config.toml
hidden_act = "swiglu"
attn_scale = 0.125
init_std_up = 0.0175
init_std_down = 0.00351
optimizer = "muon_variant"
warmup_steps = 200
batch_tokens = [65536, 131072]
doc_mask = false
max_steps = 5216
Each number is 128 + 32 x the weight over its row's rms, rounded and kept within 0 to 255. Layers, rows and columns count from 0. Numbers have three digits each. The size before them is the row's rms in percent of the matrix's.

# layer 6 attention query, 768x512, rms 0.0288, rows 592-604,655-668,719-732, columns 0-255
073:174141102171124140105149137143120118101113126114164136087151116149147113134182106111109127139149191093118080119109163140147088142168158199109109089146170129121137161117098150128175114177123114104109121133173118082126125126142101115099130118154134116154117143136123133073119168117091068096137144145154156142104100118156099142120121190132205122152138097105131100169093129116186132110139124106098184113112123188088139153192120190164083112142127154141149140149160162124136161102102130191144183192186111086112144126171095143167103153158103163113079143148224173163139114134137098110158128118098155109113159209106150139144137133094127157211124165085096133087177084137168086113109120134132118090150144166140151100149163155134099097077107144188141116118083098108095132144103121
078:124146128125131117110087098106144080056150115120175100122133144106141150219130138149085145104090102130146126143151175136081083102128053163134104148124215114188133122090102167167064173131121083109206120176082154143110113126156174153106140120059108085130167122130151156032167123117129138087120101111131123180080111126156073158127142090147100104165090168136160126199094096166124171152097153165129137112137146154184178166127113176116104126110133104131089054110109130111150080141109035112122154159130148112124157156152101171138116131110111169128134112145134119110141110060127094122153115160106083096110060110138144148072092159153129171126126186145130189094135124140112105121106150162129159110121162146166107090160141089106150109103117175104105156135122119117162104150142106
080:132120101145161126168172151100155080153130148115158123159095117128126104078064134144072116085090165165140150113152113140123105141117161190115126120077184140106091163151101153142139076079143140187062083085150131116130126148142141070169151174097155117121150175133091206113123164144163159105108171125020086097178155143140102121143081110201104139127068088103168118203110067108115114102134138095070192124155123092104134121201156073160125104124108143112104116149160161150119099104100133136132151048113178120128143093146165125127109102152139141083038173091143146122096121144110104171169149075102200155157145104071177089131093144136146089166161116166126101078152135133158100116165096097116120115156092130087132203079105118093119151106027131091143085084123092157133177095128105
087:086170129116096077147141170118159126093125141091193134140113135188176096081153107135106125136110176137135121148085116117154108182142190186090110134160156136129117113084158215194087108134081098112149094120130077159093107081186129126139166199161135104096152137112153059123188126101138117136110100126122124097116107158185131180120103115067134170163097103140097174150127126171095142101170140113104139139096087116104109187086188189117166118101123132128132137117159131143111142158191130118147112112185160100089155109128124131148141101140155161077082168107158125083129161177120088136101109188115142133120098100114166133065115106130109150147120121150199107064155126061134119041112157155088112141132153172140194178213141141150170159172168156172104134137164067163177139116128150
093:085168202074122133161133133090162122141139117100141145125132139144128125085114123118150116130107114053109135127068156098180107133121116116097112091139135102202088155118171169159121123125108110149127132147146101173160157136112180117114146077137129202116102089102135138133107140135116169064074148107075137148129154168108130149146111168098129170094093113160111133130130078160126130084187169151122115137134185064110127161147139159181085171096138071127112064173167052074138164132195129078119177069036123168147165121159134102133132065175137167168144120114117137128083092108125126101155109145092116163137131183102105148138090100101137225139164077097115117129106125164141114183142100125147130116116126154146153133144141146056158078165152094185153116115143146063101127151149157
099:111151143145113131179157159120119145164132072138123104148130067111117134106175147157056124092185170119135083166135138118148101146096159134113136153160106184114103147126202188108143134080110177178143138134158108116086112152085118107110113167098178125118091131169107123135102177069085135150072171140123092146139141107118123162099169155108201108134110146115120096161170151109080196079133130123131124133175108103101085126139134128163117125166094072131128141155096146102089212141081168120102071172106174152184193102130200186119122135125130171101090177146154102134098104086157065140136072148129179156146142107145126107141132084128054168112092185075121133137125146122086129093183150194158144082135130136153174113165151146093144064161139122147142125118115113128139124112140065
075:131026085081110107085136103142109113116192091135088163082124208211054160133124134110102090142081115131144115106151193158089133118151116134135103104139154091151116141124163115199151139103113090139104154081113116138109151139077168105128146116093146066052116078116116051135089106121119121112134095166123144098121106150167139093157093097120117132081156102105115128077128183113173108152148109179164169129157125145122147177109113196061138098128105103122154151126093139105143107145050139136180187158142104078083142128101123115147095139099151129137082131187136156116128099156149164113132123096124111161137108163137131151124143169045161077141170110051173137125086128179076124070110195121181099145142104116155100196130089122152100159169114122153089138157137102101158137116071076
080:141095146176079143138099087099144144073180100121169131119174130059097157141129146139076159105159072111102165116141127100113109104134146121128142134114154105102084118144114095103115216097161109181101097197153134140194050165047142161102115119114107112220122197130135148112150097087114187188168167159128068149175109113114131083136081137178083125104116140136104077138121114116151150105114067129086073136156132120131203150161143122122132127124080082158105116099139107173129114131161082112151152054152084126140152092137079083111143147125146143120130102145100106152135106105184120186144145141141111121119106113180111140140142145146058153116094127126102100138151163197097131103119119191121120134117132124121091136165150034123151111150120173061087154131095133098101124081130156
096:105124073100128129122143102127133082139115070094093147161152137156136151158136164113136143112116119062114112136133187142134102133104118135105163089156168087082112143147148173183151123135086113144061123084156117141125071122153169143144046113090146096090143123118099075136101068155156132166148114157127074145096169115179190129170118119144103106123235097120103158123127132078111115161104134137136109079164156122120135135227128175113130124139159097163104197152141113119152081080110185125187199088079132117137139078083133139162137110073138213111159124172183170113168138118125090096189142135088150103187139066197089082132147078096122096113154142127157117105085148105108112120166177103119126115182120131124084171097203143090138108112106175129103125181129125165173168159119123
099:109080117156116124122093107147110091039114102139074091151097142094113147131189139094116096156135172157227106135147151088087113175163176172145101126163162127095162118165152147136108116098170156188172093097175159126153119145128177107143105138173122090155124113155123169082053115142133168138168119099117134144138140091131124112141112154104128091140089118117148125123108065116179120105089088111127152112132173139139151070144108125143150180163053044116176145155168108151093101185117130125181144122153116172142112068137169165113169109122099124061080103157126113112189184101140128146080153114129163131126117167169128127116116109165120184078118090178086036106153142128122115090128152130148076142137158083110099142146178118138091078076100152173108126108099102171130186141165122
089:139127132121141119194134161135113196180093106043114100155099136089162117139129166119112101097168141161103157143135097109094082111122112158133108170137146083141101179096119102112153121057135128122147124159169128146151163108155170124169171135099127190113112083086120160053158098088123066133173155127185152153079159107089117078181119144130097172126105142107126135138120146167133138131081133159156103113144165120103138124117121082144110147149122153135155141155106146139091131103093088151132094089147128177095107115158145214140111186160048184132094131098163141151105063106114105105153130133092123097161159103163115119114166044245124102066189131148121142130103155135092160153098043088116156105159122134126084100082168066118163164120160128108109151175195142142146121101158141
089:166085122136166160137137073174106189154114111093108089079114183148154139150131126082144182110121136107199125118179184180163166182099075149132126091126128089114139161114123141125071143086128178138097065126090112124127150114127141063117136099153143097154116078172073121097110202106117176135160126125083165176118159164176159126139103165092109099151171131142136137116133076125126138173074126067144130054137166117129050142140104127128144127133097165148135169116126097164089103158191159143165181125148115181118111134157182153149126114186137081069094116141157117128141128115084128124061122128103079116174117088027133127141137099166144164078148052139109077130124182115143119100125139130113154126132086088095103168130073133179110198130103131125163120155179131168068154144108159
097:123115123185156120188139125092116161141143188082129181076113170091176172162207153074135158147113093135101107139177152171078141200130146136127117124146172138067107138106134118225153176114138103053108136134130086112073158192121123114140141140117079161092155132150088147144137141105110094135095134111070119166148098143184120097159107133155096122147183192173130115085129125108148123131127079183196140145086138117080147140110161068084157152169131158167121180107126089137084103089077094094057084109113149157097117093139102126167131097144165068109127101164133154195096082123165158179128158119116083106159140127188162109128146120149114097132132121147131098115154144100101164130099147099164125132129124191149166137093112074034134236147111116143093134111104170129149156147100128
082:094164129142104087146161113133144138110099128108139147129145124150147085121168177111115163111116122134095085132142104132220116097138160126154129151106117159137173143163123112044103086119183144118186104173161144140159183178137127128101118174093147105122092145090154151089093125159133082176048173097148136109109127130085132115186091142087169159121135126172162185126163102127076144093110116164109156074118192161146229170105152052172096143045149192126117145099156181127137141130094100130135155123131157087133101169173093142140128098145093145171080133181091158148157076149096149145090167106111083092084091156141097139120114184176156174152135140164079127123122169102131132154120157149135119117159116120132104183131151116146132144107169099132156084109125126141160136136156112
081:141128107112077080144117125079148157147097127148098109075093117152157195131141135142153121081118094157144110150112135135158141151130166142128107135207122125146125147144167135171144099119110078128131108131095097109149128131146126156136106121130124154161121125113183158176146127164081121169122154105098158148115113140097111126122134124171107187149153119073134182050137117126106104119187112171119120108171125123084091122197114173085090138049087096128145158121137118172064118106166053121093056099180128076171166101103138136129167109130159155073117112147132118140148045136110167132118126104130147141161169149130119160117145121129096077150107101132136076163094103164082133128217120132067075111159164066047174132181111137078180149136090080151157166099089183109116154084144150
078:136145164154120094148092155159130119117072121105080074101065133045139108200099168158126134138130123138138185144138104092143106111119152142134154175149095109072112146135127156153153136128129167143106121152142122152097064135115075125132094152074094189135175090140123167161140154164130185098117099125091137152127089133099112063131124091185158091120104109130142080176178114148097111123152110134196184085104187133129100149138108074108131129112100126116167086130112068181126112127165119185096104157120130124070135161170151110129143207131144078132134108107065129076108110162137120122201125171151146137181125126113146101142091114134162106132144167159135108156149078159145142097093090102156128131152145167121171164128161078125128110068108135105165136138071156147116190177156157
083:127121121113081146061176072157152091161078145161171152151162162115141141135152050113136101077127119103185159139089133164104131119158089110118177157207142148100097151166084105166112149132080153136097107133104080065100099109110137170143101132133152130094139170184083137126106065182112175134159152127075090089129154100144127091155115133114058102116102175107126095121115142144147140105103174096075142129114139141123129172141093073151123092116219166127144133155112094089105151119143084083104152115110149160151119161067158119144083132111102150087177139153155186158121101135124081159141154135100147123112125150116182183159144102167135121079143128160146120125120070179140163130152100094166116115123095100112090118178082177145062152109098125137160152089141046103108165151135022
077:124122142089133059069083121121155128102085120126102109177161153142125164128104135122144069125096135116106120094162129130101118162123135055138164153137148112142100074103123147112146126154090104079141115067130088038127139124092117125116112134181105143108093091100104090146139138074122086058117119158117128108138110131103123135104147078094160070171112116078092131152105086097134098162121105136160166136116129069138109121131141108089097099145087084146095136122092073167106112143143133131062108108132169106124121147116110101135147161152125183116098109131160143157095115124098114157148112117169133134073117148121124131066144161161130112154149106148106189123129131105129063143162158114124137193125129160132087190089065069155102159109162103146119161128105129070124106125163128
088:099178149155130129123076136077073147156131096156134165171144131173159136071118027145104139167172163122112171155173121112115154118120128133100150094120145117106098157133097115155074142159149124139092133124192188099120162118081089184179120118174071137119105150108099158090101131095131127156104131136122113143185098138148171146173091134073085130108162139148106157140153166084127134110077158100147107094090136147178099108120137099123142094141158088145121109133134141156113123130170183105209153130140127058118092176187139097078172108160177138164129113098137088123095123152119072125127085128124131157105134129130137158161095131162132116141163151155095196136132061120140152186039154112129131112112124108112166115145084160102083124143142146094138141053146103081152111208116105
077:173133153100136126102072123116116198126118138112103120141153124137125161111154127133137169179146130127171108080190140109179139151127126159067133154143116142071123162105155089145076132130186092076177151130121102122150131160144051118097144172063175132117073061106136095161105085150135123079109162099147109099171049146136114141108130174096103084166162182093121170158148120188110095070097095163145139133136137117109142116103082122161101137093130123102178117091128059126132143100095128185131123131115173117077141182147119098113136088162113151117145078151078143148073194081132090157136141098140148073094079142162161118147083091121102125119145084117130128101147109113198096109145119140092147160094137183095123106120093145153149178106160083099149187117113126081143089113140113
073:156170168145163073152127138111109083131142118123114167104102097092113093100171107082136140201146136124090117130114120131118124146167147135156061101160147109130127095133139118138100137159176084199163127107115121125120124050076116077146104126143136130046159075116099109175154145140158094107106174136145127153107211148083161107131097135105194104103108124148123124143098153119157148130069172183157161155132143070136168152061086136111105145167088138097095084084127096083156145150160164169155116099116046138105110029132153150126128124119104126187188073104136120115066104113111093183095075072125165147138112112125102170126097145118094142129122137124141178176138111154074060160098203161163128071095123054110176105118142152125192171128113136149111164159138120092105073082118120
087:126167138098137142151108139104098102168056133122142163132159097108183169153113130095051137144142146136049082102136100123146138097120112161139090120147125133054153099169108140169146105142149093182190122145152175160169172123139116101117095121121111171089051101095140123151118153122137178101101087117143121061114077098186178142115120121166127226072155058142097095149109112133165128129125100070097117120129080067209131143124121123154162139037088123145119117094113170127057109087141167129140163101105081185127097100149085123093160172152076072194123088110132169172072122137141122140118189165092124100146157048124130130111157156122134110109075129115203115119129117054096147122093106144144109143156125115132188105201153098177076110154039177140134164156105130136136140136148089
087:108159092135133088146102137133119196140101106132103073199146075121190119151105125146107114140094140114146121110156155152171097099178081096103145155077166163132126116082125133085091130082162136124094077151143118147140150169128154119113104111115134116092162131159192210099092106150153117174154151139160123103163118149136151170172081103111111173157134116131111098161143134130070170071080176137141113125119181135126162176170151125157118059156144105121134125112105122115122130069062150141116103158137134077175198110085188117169117134213126094084180079210131144075092135148149132129162077118125148151115108144095174096150086143134137126095128131168087067171108117150131132172200115072077125077098062073165136120116158151155139180110136136118145122079160151133101095146084140
081:045217150124121145134114129115114135171114084201089115223138123141125158134173110097165117073130104167162112149175120142080111137124197144136103087119073113151133101132184151161125105130128166164100170150184147067112133109126147119104102169160146096161086178113111177140149167126181079112131101184089080084113065088145156096054161076088174071108121154071200130096133104164120089134128130100138147123152112110120109132116116122131180137141099071148153103172126157146180143206127113192127162105094124233083067107169107091069109114102146071127128100101146077125084136179053154113096126118129123169103116074117072086132150133134088172105140091149116097132147128109217117137115092141069190118136151165112059136054109125109139120139144123163130096111122173124080198143133146
077:159233124124116088151058121103126070123109132190164134102105119078098127090132115093141182128113112162119149121132127036138106113144104168093146123126106167115126118138116116142139131064217174187130152116185120086127123149086120168097147120128124142121090111066117095178121114121159080107135137126141177191125107161141169094130140135112101144159113154098078080147147104076119111099187134147100188147122162150108152111136127086156115144113122083082155169147078185165132142130108119096178134162130149109137115101151134110136104154093206111212124123142123097119179043089179132093159047163159045121128129195104098105107110191155090130105179143175132095138164142103138130102171143119134159115139138141148158120090131110105169129138109147107116146051118175072113133151151130
081:163166131090111143100125160081155131098146140130127125154072144099089126167148141080098113105206130149144175119105156138096110145073100099161159064147133179168117121150147130229132126114170186160112120168119160089111116140116124147084122166185190127255094131109123128127139099170081100107086154171144155108149078091127047112145184105110121076124147136122094135146138129146133160157136116088150175164107116132104152107104083102113116125094145107157124104164106155075090152107099157109177111135111160177137143120157138160107158116089116123140169110141152154164106162139052096127112156066151151100116064100134130110105164078131063142036142135152104184135103126136143127181154092135141108158135094149142118068110128183076176103157135153105074048058166112149100090168146096
080:094115145168151116125053092150124143072121157095118134173157112106173097155157135127112155116129139178102127146100048153117144141128150162120090154109099104122146121144155149151130143180124116054219159201146096091164079127141073165119159094144094125086120085144118133174131141070169174106112085124130129103101105164093199117090141126158133125101110105126085115181123126171105098127134149110090107177118170169121122143089137106088144137104105139083112119150101129192112145127118095092133096118095177075147194098143197176111144122095148123082173149102091112154121144103091083083134087094146148123088186088152094091165149138130102151080152099085157108099147169115182083118113144130166140119114093100135118048055112141166145103135202122120122130149114061146171159173154128
089:135151074140111154169071140168122104134103215156150110079097136172086100111098097120091158157192150122051084163179157191093116113154114138110186121058175172148141085131128137060102136123146102122184143085104124144160163114105103147144141116084145120171128138116166173095142095126074153082116113098121148104066130126158134105098157128187177088131107092109113181171162147119088116085125089125136120154077143115143163153139095188070155134059110148111121105138090103190160144138181140124147098103051072123123149070126109070098150173098122073110075121143133139125169121193108129150126182118162150051147120158162122110128068159220129146147121147118083111118140118092157133137119091132125142134123125135128146151070150096163122127171150168130146090124109173109130151119150119
085:111127174110105112181108185098188173079115107150074204079131112175116139130159155119156113146131093146146116126155090188131109186130215096136109180148104128145091095175132160157142108123164111076151144144205093105092192137114155142116159144128182173141094172077150119170165112070108109096097150105098133146119029205134133137106097132204225119064176122130181202123098101104109204110164127181126170133130090145130149107099091131115155173136121152076158103152182155156163190113168146145113088122102164140091112093141085111127166118107109142139135123154109117099119114120101171103082158042163146156100113100126131140107172176136029142141133107177132102144146087106209099132134137124149079129124102191143135146156144153100112154107148142162199123161114123130167081125110136
089:105121162107150092148152129107113086099112087117148137062064110113191148183093192102141130116099194140168122129075119048124107208133133118161159136194154125131143116077111144146109174119166157113163132183159126086047092144141132116067103152089081133182110160123110105181110134064146160106114142068119167118114183085134132121165122092130162102118042079135135132135162069103088134135089095119064154104114182156091173180090144065127133150141157119161125127126151102138187204148077174176104155093118097099089118139130142111063107150178157155151129115116068156128102152151147157152128170126090116139131164157121153121138097129100140080117172075160157139149139155103123162134147090157123185164113150111147081109135154133122165094095060134133123130150154128129148143116171177
084:149153113131122124115179108121156135082088061167104178084074122157124115145112162180152098128182095155118125107188097162082120184130145180140172129124105151109151111121100163099063143143128112128161140133179149129126111131159096134132095171148124111149084142118146111096118100092144122116195109132098149032194133097180107135142114146121102127105084159148130093169068105134098131135156108117106115070098095108085176068095112111103072075145120149151074165141112122106171149188123083124123148148089138087145128108070141083097084131100136161135144102158120118155085115130151131088097139082121129126120093144130129127105140155143130176116141126173133156128095115107110097151119144132135127111148122103116115115076076161145129125119136112136178115134154095114142144076128069
086:117174138132168090118099145146120134044141071168100171110149040084101115124177117112188169112144116154073144106105151165129175114190068101119123096117129088205106071120098125124128149176140134123145133132112167105134150112136120105120125142116142167164088114072164118154119120109125173115133153060142099140147126147135125144119144085098150154067101115157141101134101118132087151107110137097191096141185137101142104127116115156094096105123107159187106119088076150125126077121087158143152120165081139119102092158142187139129170148111104120196163105194149110109084141146122094147175117096130164089073120125137157152090065172151175072147175121092113115181199117130118134180096235123159109138092098116143097138095135072161088091067155113101159115104148125120098115150137106
090:117113152167188172169136129111109133138111148113063169103161209178078119078131075121131154126133062100101125115123095169074138146160097152060163102113099145172102081111088139080142177121057186159141117114114154132145136126128144131202168134094133150094112106103056186091119141096054188133116153113084146104139121154206120159165099134145105149135149106144116143164167138119150106084102160173188103130148110134123131127206142102079098172200186153146134174146122097120113105115144220142143131140122080097171093172126110132172075089115080122173118122132096091127101133162116168105140112111146140142167137144103194105131080151131080082131153123148162173114117110082111076127169094099147168114104052126158139107148168192206099157157116103110089116090176153136103095090122111
094:126125150073146131125093167072108110075140121157134151064120117111121127098172137081159183114169130140136098186128123192122179133140149085155087122140084112099107128137092128127130112123098140116158149121122049145107108116168113091141092110120131167116126110139115113141129096156042117110133155148132126126146116176113106117129138153094112062157196166077076099170189179124108203048181127161175142086091158129145162113146122149140174094146147137120111076124163107161117180184124085116150048086147104101186131175107172115128121098141113058130101122109051099058098074122138148168134124082150154126117086157175138134051122125126137112107097119088168180104165135102133148174138146148082141085150140183100136172105110099106153172145091133098084112062144108119107200132142090
083:112127111178151073119155131179170171143083177123100092091147144116067167135174057119188119107100150118132118120102102118096152088094112144154194200109148135120174116057200126105163115142154107130128206163142095102142092172132151109138091059143124111052153187143113135134131121114080055136102099127138081095109106100110210185120083118116159140149069110154079131118153148075160107085154159141149119128108108147140101198161102098066113115126117147085115163085127099112166092100087112164175106126123144135176085137059152168171052120091122070112132127104120145133069108126138159173093145155077101171134148168137084179156177092154071126177124133169117135104119139106101115117127078149131191143166144187135166115181145054132182170124122106159071161142095175134081190098122143
083:105131109148198139194128115140129185163111080156110087162125155157067117163073101138091177110173155115119067109136150075167145139156092113148171121087103094117135098121098159077092111089174148139141082136171119154160154103081076160133106131126092093152112076129141098120098142095140172117052156095107143132144103123150144106094073088206128172086122133165141175140125123087065121135068149132173132087111089133092123163124152118094141209129112150145157162137143101085144155119104186123118081119101122153149150086148103131140049210122127127211105148102092145122107170165111133124118119135137154105137177105061098120181061089129155089128141094133169069208178145097096134093142124137133155106116174103187141146163120149082143139122115080076095121102114136154136173139150086
089:110138151108079117140109147137055155071125125146148107170182147189188145109118126106098188130133116152157108223130110118183103097132080138144169097130139175095099111126154112084130128103142136130152088092069107040159068051145145132130098069150121091118137089112154107094175115112030161125166092115153190155154106112132108160123137134122154155121098134134135143121124097141088189135170134160152111110118128109119141197099150091144134058151107156149144177102156132125157122152074146131103140161133120137097144132152144106142181137127114098131118130094124172137166117155154107136122109126137108135119120142104120167179101110153150151152201065092126125110087209172160116110095071114141167131095156163127144037122157128190139197177138096127177129080185112128178131116094163
088:150170130104142145113098080145120136138143044190119123142118092150122136094134148167204089094130138203101097157104093144132147116126147160161127107058173175159098095143213110088124106094128183142124124113117126158182127118155128160096081114098110152100177151141071136121136095156089162152100137159124127064084066144103154122087134180097097126145202196093122097174143127072149102129167123126141173084082162160129131123120082124197102145149082146070132163133097126152178100110083111112154158094123083102110157085146175179161133084090112097162128139130088139122086129116119212153126102124153144153125104095083115166112114127104089181123149092115144145126178189149115139130111141100089144093111120092131184162118137158154165165156149113130096135139138139123088091090120115
091:109099106099101124132102100108083036150131106106170147138124128112167119112108147139118128101114132044092153146161097100155093105129176101127055090135124100110147097116117130105132168094116136226119158110165120124162147126128127113134140132131113145140081109171083139032136097097173114120084157128185134085118068104169130173178130072124126153145126179129158069141162101137161092160109174092079131107084181111098153115149135156104093111178136136096144085114164100130176148169179162168133087117101113133072141145148153115163169113190114081189073122095084110091109093175190111123125160124106069140174105148051159096126128097109053141130103120156175134067105171072109076143122117134161161126127107121127123150151167154164191106180073122084086153163127190162105059128090171
091:162175145023138138131084155146124090128107108122124116116131087124176096148129054125196093141130199102155123167182205142134168069095089132126135140132140153117146145144137114087106096151099158073031120109116114153126159118164160098177072144134110167092082140150122184153128073117094088107164107088135135131089055150119102185123121146113187067107122130147105146112171171137196127117166151083135124132102161177173109111121084106148127091155114091160143078099103093094138099142149147163121165160198184133105108128109169184086101116142109121143128150128122093145083083150136094087124075161118135086116121135140163115216097114137166163137140118098095116157126149152134112140142117117138188132106135158116150142153122179136161187128145165140110133130127172141075071145179090
093:126075149080092098091168172175170128087195193011149118144081084169151058075095112150118159090110117127096131183146165131174105150116119116097114120106078052113123186117148178103125110104117146108164150092126137100169100113149141155153170083136119079131093126142131143190145174167127156124126077140204182086080159180075138144063093109109094164053095122093159169075087132124126130151152092134131091150145191078158126101085112151147112060131138081064157051103110067088169103113100141179128133136111135085137135147094169181073130138149143130091084184083180150103073153097145087152113136107123161123096071128108079071149139083099157189123106112132171143082111146192111091109160120119177143142114202125174167117171144166098154147123139143121108091127101147051112168134128173
# layer 6 attention key, 256x512, rms 0.0287, rows 207-220, columns 0-255
083:173131125122145141145141095119152108110141164144088099164114124157098158109139198144114128143113073146126124138141098097156092103153114141188132117182111118103126121103122111090105141140132091149121134187117126139142105096100089122189081160139085125131152089151111115071130076151171122140160151156150144135143129153169128142112116103181191126138165220143151138125066132127105074110115090159131134088170144192124160105147044124080123114117145118082166066140141157143157105120131104153137047133153099115171076125183153103111193154128103136090155114166112123182153106170159152182134146163152129147119112080085106116108073159121037225149135101184083084167108113117151168126132132144147120137169133095104169137160083157152075181163103112144150113119112183200117128166090109
078:106129144160087109135131050125108160107154109144106126135188084187117122122168111136094090152160184148115090130151155099153172109185117128141114144148088134140163138187181098120163139189157138076107134086109130141167062132118124123115149177137108115143137142133176178128063099079147103118108161086150183106124103068188152130098086145107134156125183135100099174156084187055174149099176085099140152148162143138134084163136165174164108165136139133099119162148145099108093137122116173111196130085150109135109078022179084139101063135115142126148097116133128148134095148126091135121150174103102140067113087188128157142144094154090151072131092080113187183109138069110169125125078114111109141088167164156194134164172179122123101122113153130147164136078158131117137176091041183
082:086164172131104097081130111093084072165120122118185182104159112139088124145147170132130124109097144102141087110127198133124186204186149144155066122125138120185178099120073156163113093076219125131162195124082087165106083126090135102144098120118147137128115118114112155090101122134176142080108097123154120118145158136111099150105163126127136140120161107132118131107098111087202125116129181141107173122088169071071093178143182125079056149134083152133137138180134092094119109132102114203053130145177129124055146107134149104130107195156198123146056094106103148139140116173125116178141152117188094084147131077090071154145144125101117155161136141094199103084092115093124124165158095142129094161137221122154153120166151086134153065088177112164173131138084096118125137179130158
081:153074100125143147125156065068064150139134129105111136148130146188088061115082127174163100145134106194183163171149162111146156154087080114123107154178122131162197153160111136113066172105147163151049073133083176110122134176169131175160129142092132096144099123104130159063151119142191100134133115163111113123124128137129105161153116130160167049170151105098157113116193088089159114132150165107123107137112122109117068098123195131146154099126094157097112156165105143112152104075124069175164113070108110122109140100147168072150182078086139111127127129097183156169123144080129074127138147119156216147120179146128081170106162111128177106152128105123138094104085208121170078159139112114040188124169112136141175138109132147147128153116173176080176155061097104146122156170137140
080:145172098188164120152128132096121087141148127167194124109113187087172094130108145137165098104118108166146098115102086198116134130191120169095127121127190166107075077145118125170120107117212095159137171128127209150082160117145120058085119112118146155192108123139126056133146119160164129125099103122086131096141139133142096078139192082063170117121091101202182154135129126146089162072079136097166139107117127084134104128109138116147156135128087142096148174143167120124166140194172193154100121103107153120118172050167151144151154141148154185089103185143143111107184131139142095135145145135109109135090135079092107142111094180134093079136160114087150143084138123042141091127156129202137106134158130197140122084157151139177113126126103112096122138182225081148165122085119111
086:142113161082114140154121128122127188123136089140124190125123148135106147100177133061169090058107146084124185132059170166135112167088118115105192118094118113176128116126128117182100092105095121146201023151168162111160145078091142162127179102128075140094110088115116124084124086133095100090147175100104096128099096144117104193170092124045132137089126143151092165169139139111140124116167179132135180162148079133112147107089136146141118089132158146177116047169119125080119173145128176150133131182098124166164145175128069165153108200161110162137168168143090145122092098114163103091098132122138120141126153138132139140137131126138128126113114058132123136153122075130124174171141086188183154086087119132171133141166108142115130161156108122134107131104139175142130113190126059
086:110114090140150094100150130081054168137063149100121104099103150172124112158166194127099167119140106095131066140119143165164113169133188070098155153142141173186098122088159140130085124088094166081117112117164106114115109160178176088126119163135123154142083125124133153158134111074040107090122193119152084102165111190126128107123119161180172106161178142128162119097151080158121137127110178137121107185150124071102099111127116109145124152141080098128103171122081075095124134143103073126134161119087115178138141140151135043148140128097123163112078081154074137109101149114130128174076094130120145170114086118153122213087172067115099144051098120081191124137089158126193106108113110148091114144143106175082166141116071153095094098124155086142099079120115156125146155080126079
080:147120072099101081139110152205086115051146100121111151078077099111099175142080166147087114127095172112147099113146127153157094116166132108147157156150124094168078149118152205132165153123144087138167163117125090124152138136139148131088125108175104066156140117070122087124140107130080149169115148118098113170119129140117183140142060139154157149107111078125137192142135219141054104119151091147090173104125039104157077112093137130108093173103102129144149143121126097105130151124061121134088102137174157137100108081116086196144124125144144148121124151104133150111112111160124137057204091156131069141105137159111135180156095150142153127162208136067142134140142119101080159112136164186192119130132153148180154141121166057129097166124107130172172155073115148072097156156124116
081:142067090180072089103078083153064111083085076146163147112166134158142144144104106052065118097101077131140158121115129130150136134133096131157111092102133094144088073095055113165123146126142155134066107134104176103138128159088183083110159161135079162210078140121108121160135084155106202178110090083099058123137119097129149091128136180185086124119159108099101077123153108126188172138151083120090126071100141135134125081141145102107253132090170156130163163124153106152143123167148137163107204107147097135104108091164108113139105156125140152149121143132109158129160088129149087118124137143151108100152143111136089096099149180120153109143117090147118080108180158116192105078171089130112103140156066159069145101084146066122135138175116146046132138115105118177116172123082144
085:115156131099159153081057123068130182199104131173126134176173124209130139120115073129134115158075108135126124124146172156127144055107136135094163083137128141065068096138110119097150177120131101108088147079134116126149091136130176125165095186089102114087119118145099087138063022096121103210121086178164149095099193105136144130073128123102120102110166156086127101114087197110132152135044110157137139128112140161042111080144064132080183094116151114131118235149102162128114061086102137112171171128151149124124151160090139147139095099113107135098150131154179141102175141120091106074127162123152111102165096133163123116151137065079103079084155129104117138119128078127137075111162169186143120139172120163121127139133199144135163136090138133166080132138102150126116118157135122
086:142135093119123094136166125165180102066094092138071101189104160150091101090134164156116106108159110125073137147132144130156193165175080147101142152114164057085087130116177167175135128136149101181163127080104134121133128147191113124176118093145134119099153139162094164140169218160178156139169100073086114177131088099139121104085122136166100067132168076193170099126079144181183177114151120092109138109088165152149093082155144117147153166155100192100127176116160134202118124175073173119139178135145134172105143119088101129135156137123072182090131123147152159124166095129174143117069130085176173162123123114175107121158116132074151159123110113136086150123110152196082137109145184155109104109139112063126128111060188112150119091068144128176151136127119153167157172186092081
082:157156105163158114155145152097113104100118122157182198123098194126127146108102083106090101101137147164090172070050103147128089213220150114103116157108104107229151124088138155129143036135107128137161088093114137158065084139169093105120141117117130147096103064123117139177115112074116067110128137150119132155144137104170137136170117156157053174093118101132095136128154138086113108135127117135080101158116160126184053117134139143153154151115164090041122161128122186135118133166121098143094106115122119150118153139124141153174090179116104148161074143122150170156101073159127144076120152180137138160129163154164137118135146078147170095118175122133141107185116148084128143142117112163118149111110134155143117147064127078093119079121097120155120164143145148135138186184156105
089:149076152100118135074155102110153205094126109093140075089115112095129137175137081104118157093153138109142112135158204140134108089120092128154152121124148097173134163122100089155074153076110128167165108119101070166059116145197148136105116072081144102136173161193098128150130152093153175108175105117089111133142157147130127068128121136134080117123123138159179129136109106137116192144097084049173121164121130145166075106091191084134087119104117171160121141141110139162135120118132075182098140165143130174141109120124145129140173056174084101101104184104145142143124100107118105129063130150105141191131130112088116157112159106141099137179158103142141103145117117161146129115146109120149130109110100104070056165116088083138074182141137078129104125113185142202171114182129140
089:170110134168136070148124032075077103175148135151085170110120120079140174133172159107084232162131083157066114098148126108115111118094171158103106123106119101079124101099102084165151159113069135102084117145117103079177125184126107129088105076167086140087144116111140159168115122125120156147107149098120115156066071114124143111127117120134126089124187147110092096083115123156133091172133103134143103167084129171061084146131126117091121134144109164120100097119092151118120150115121120122096145093104138082072133140171178160146112127131161136103062109195139073146113093101103125166100168111126123128154155153136139192109167131134083155137150168167140178123148088119138127134109121057159145136163134193152144183159093134039177229175080145188115180126120129161147124160106188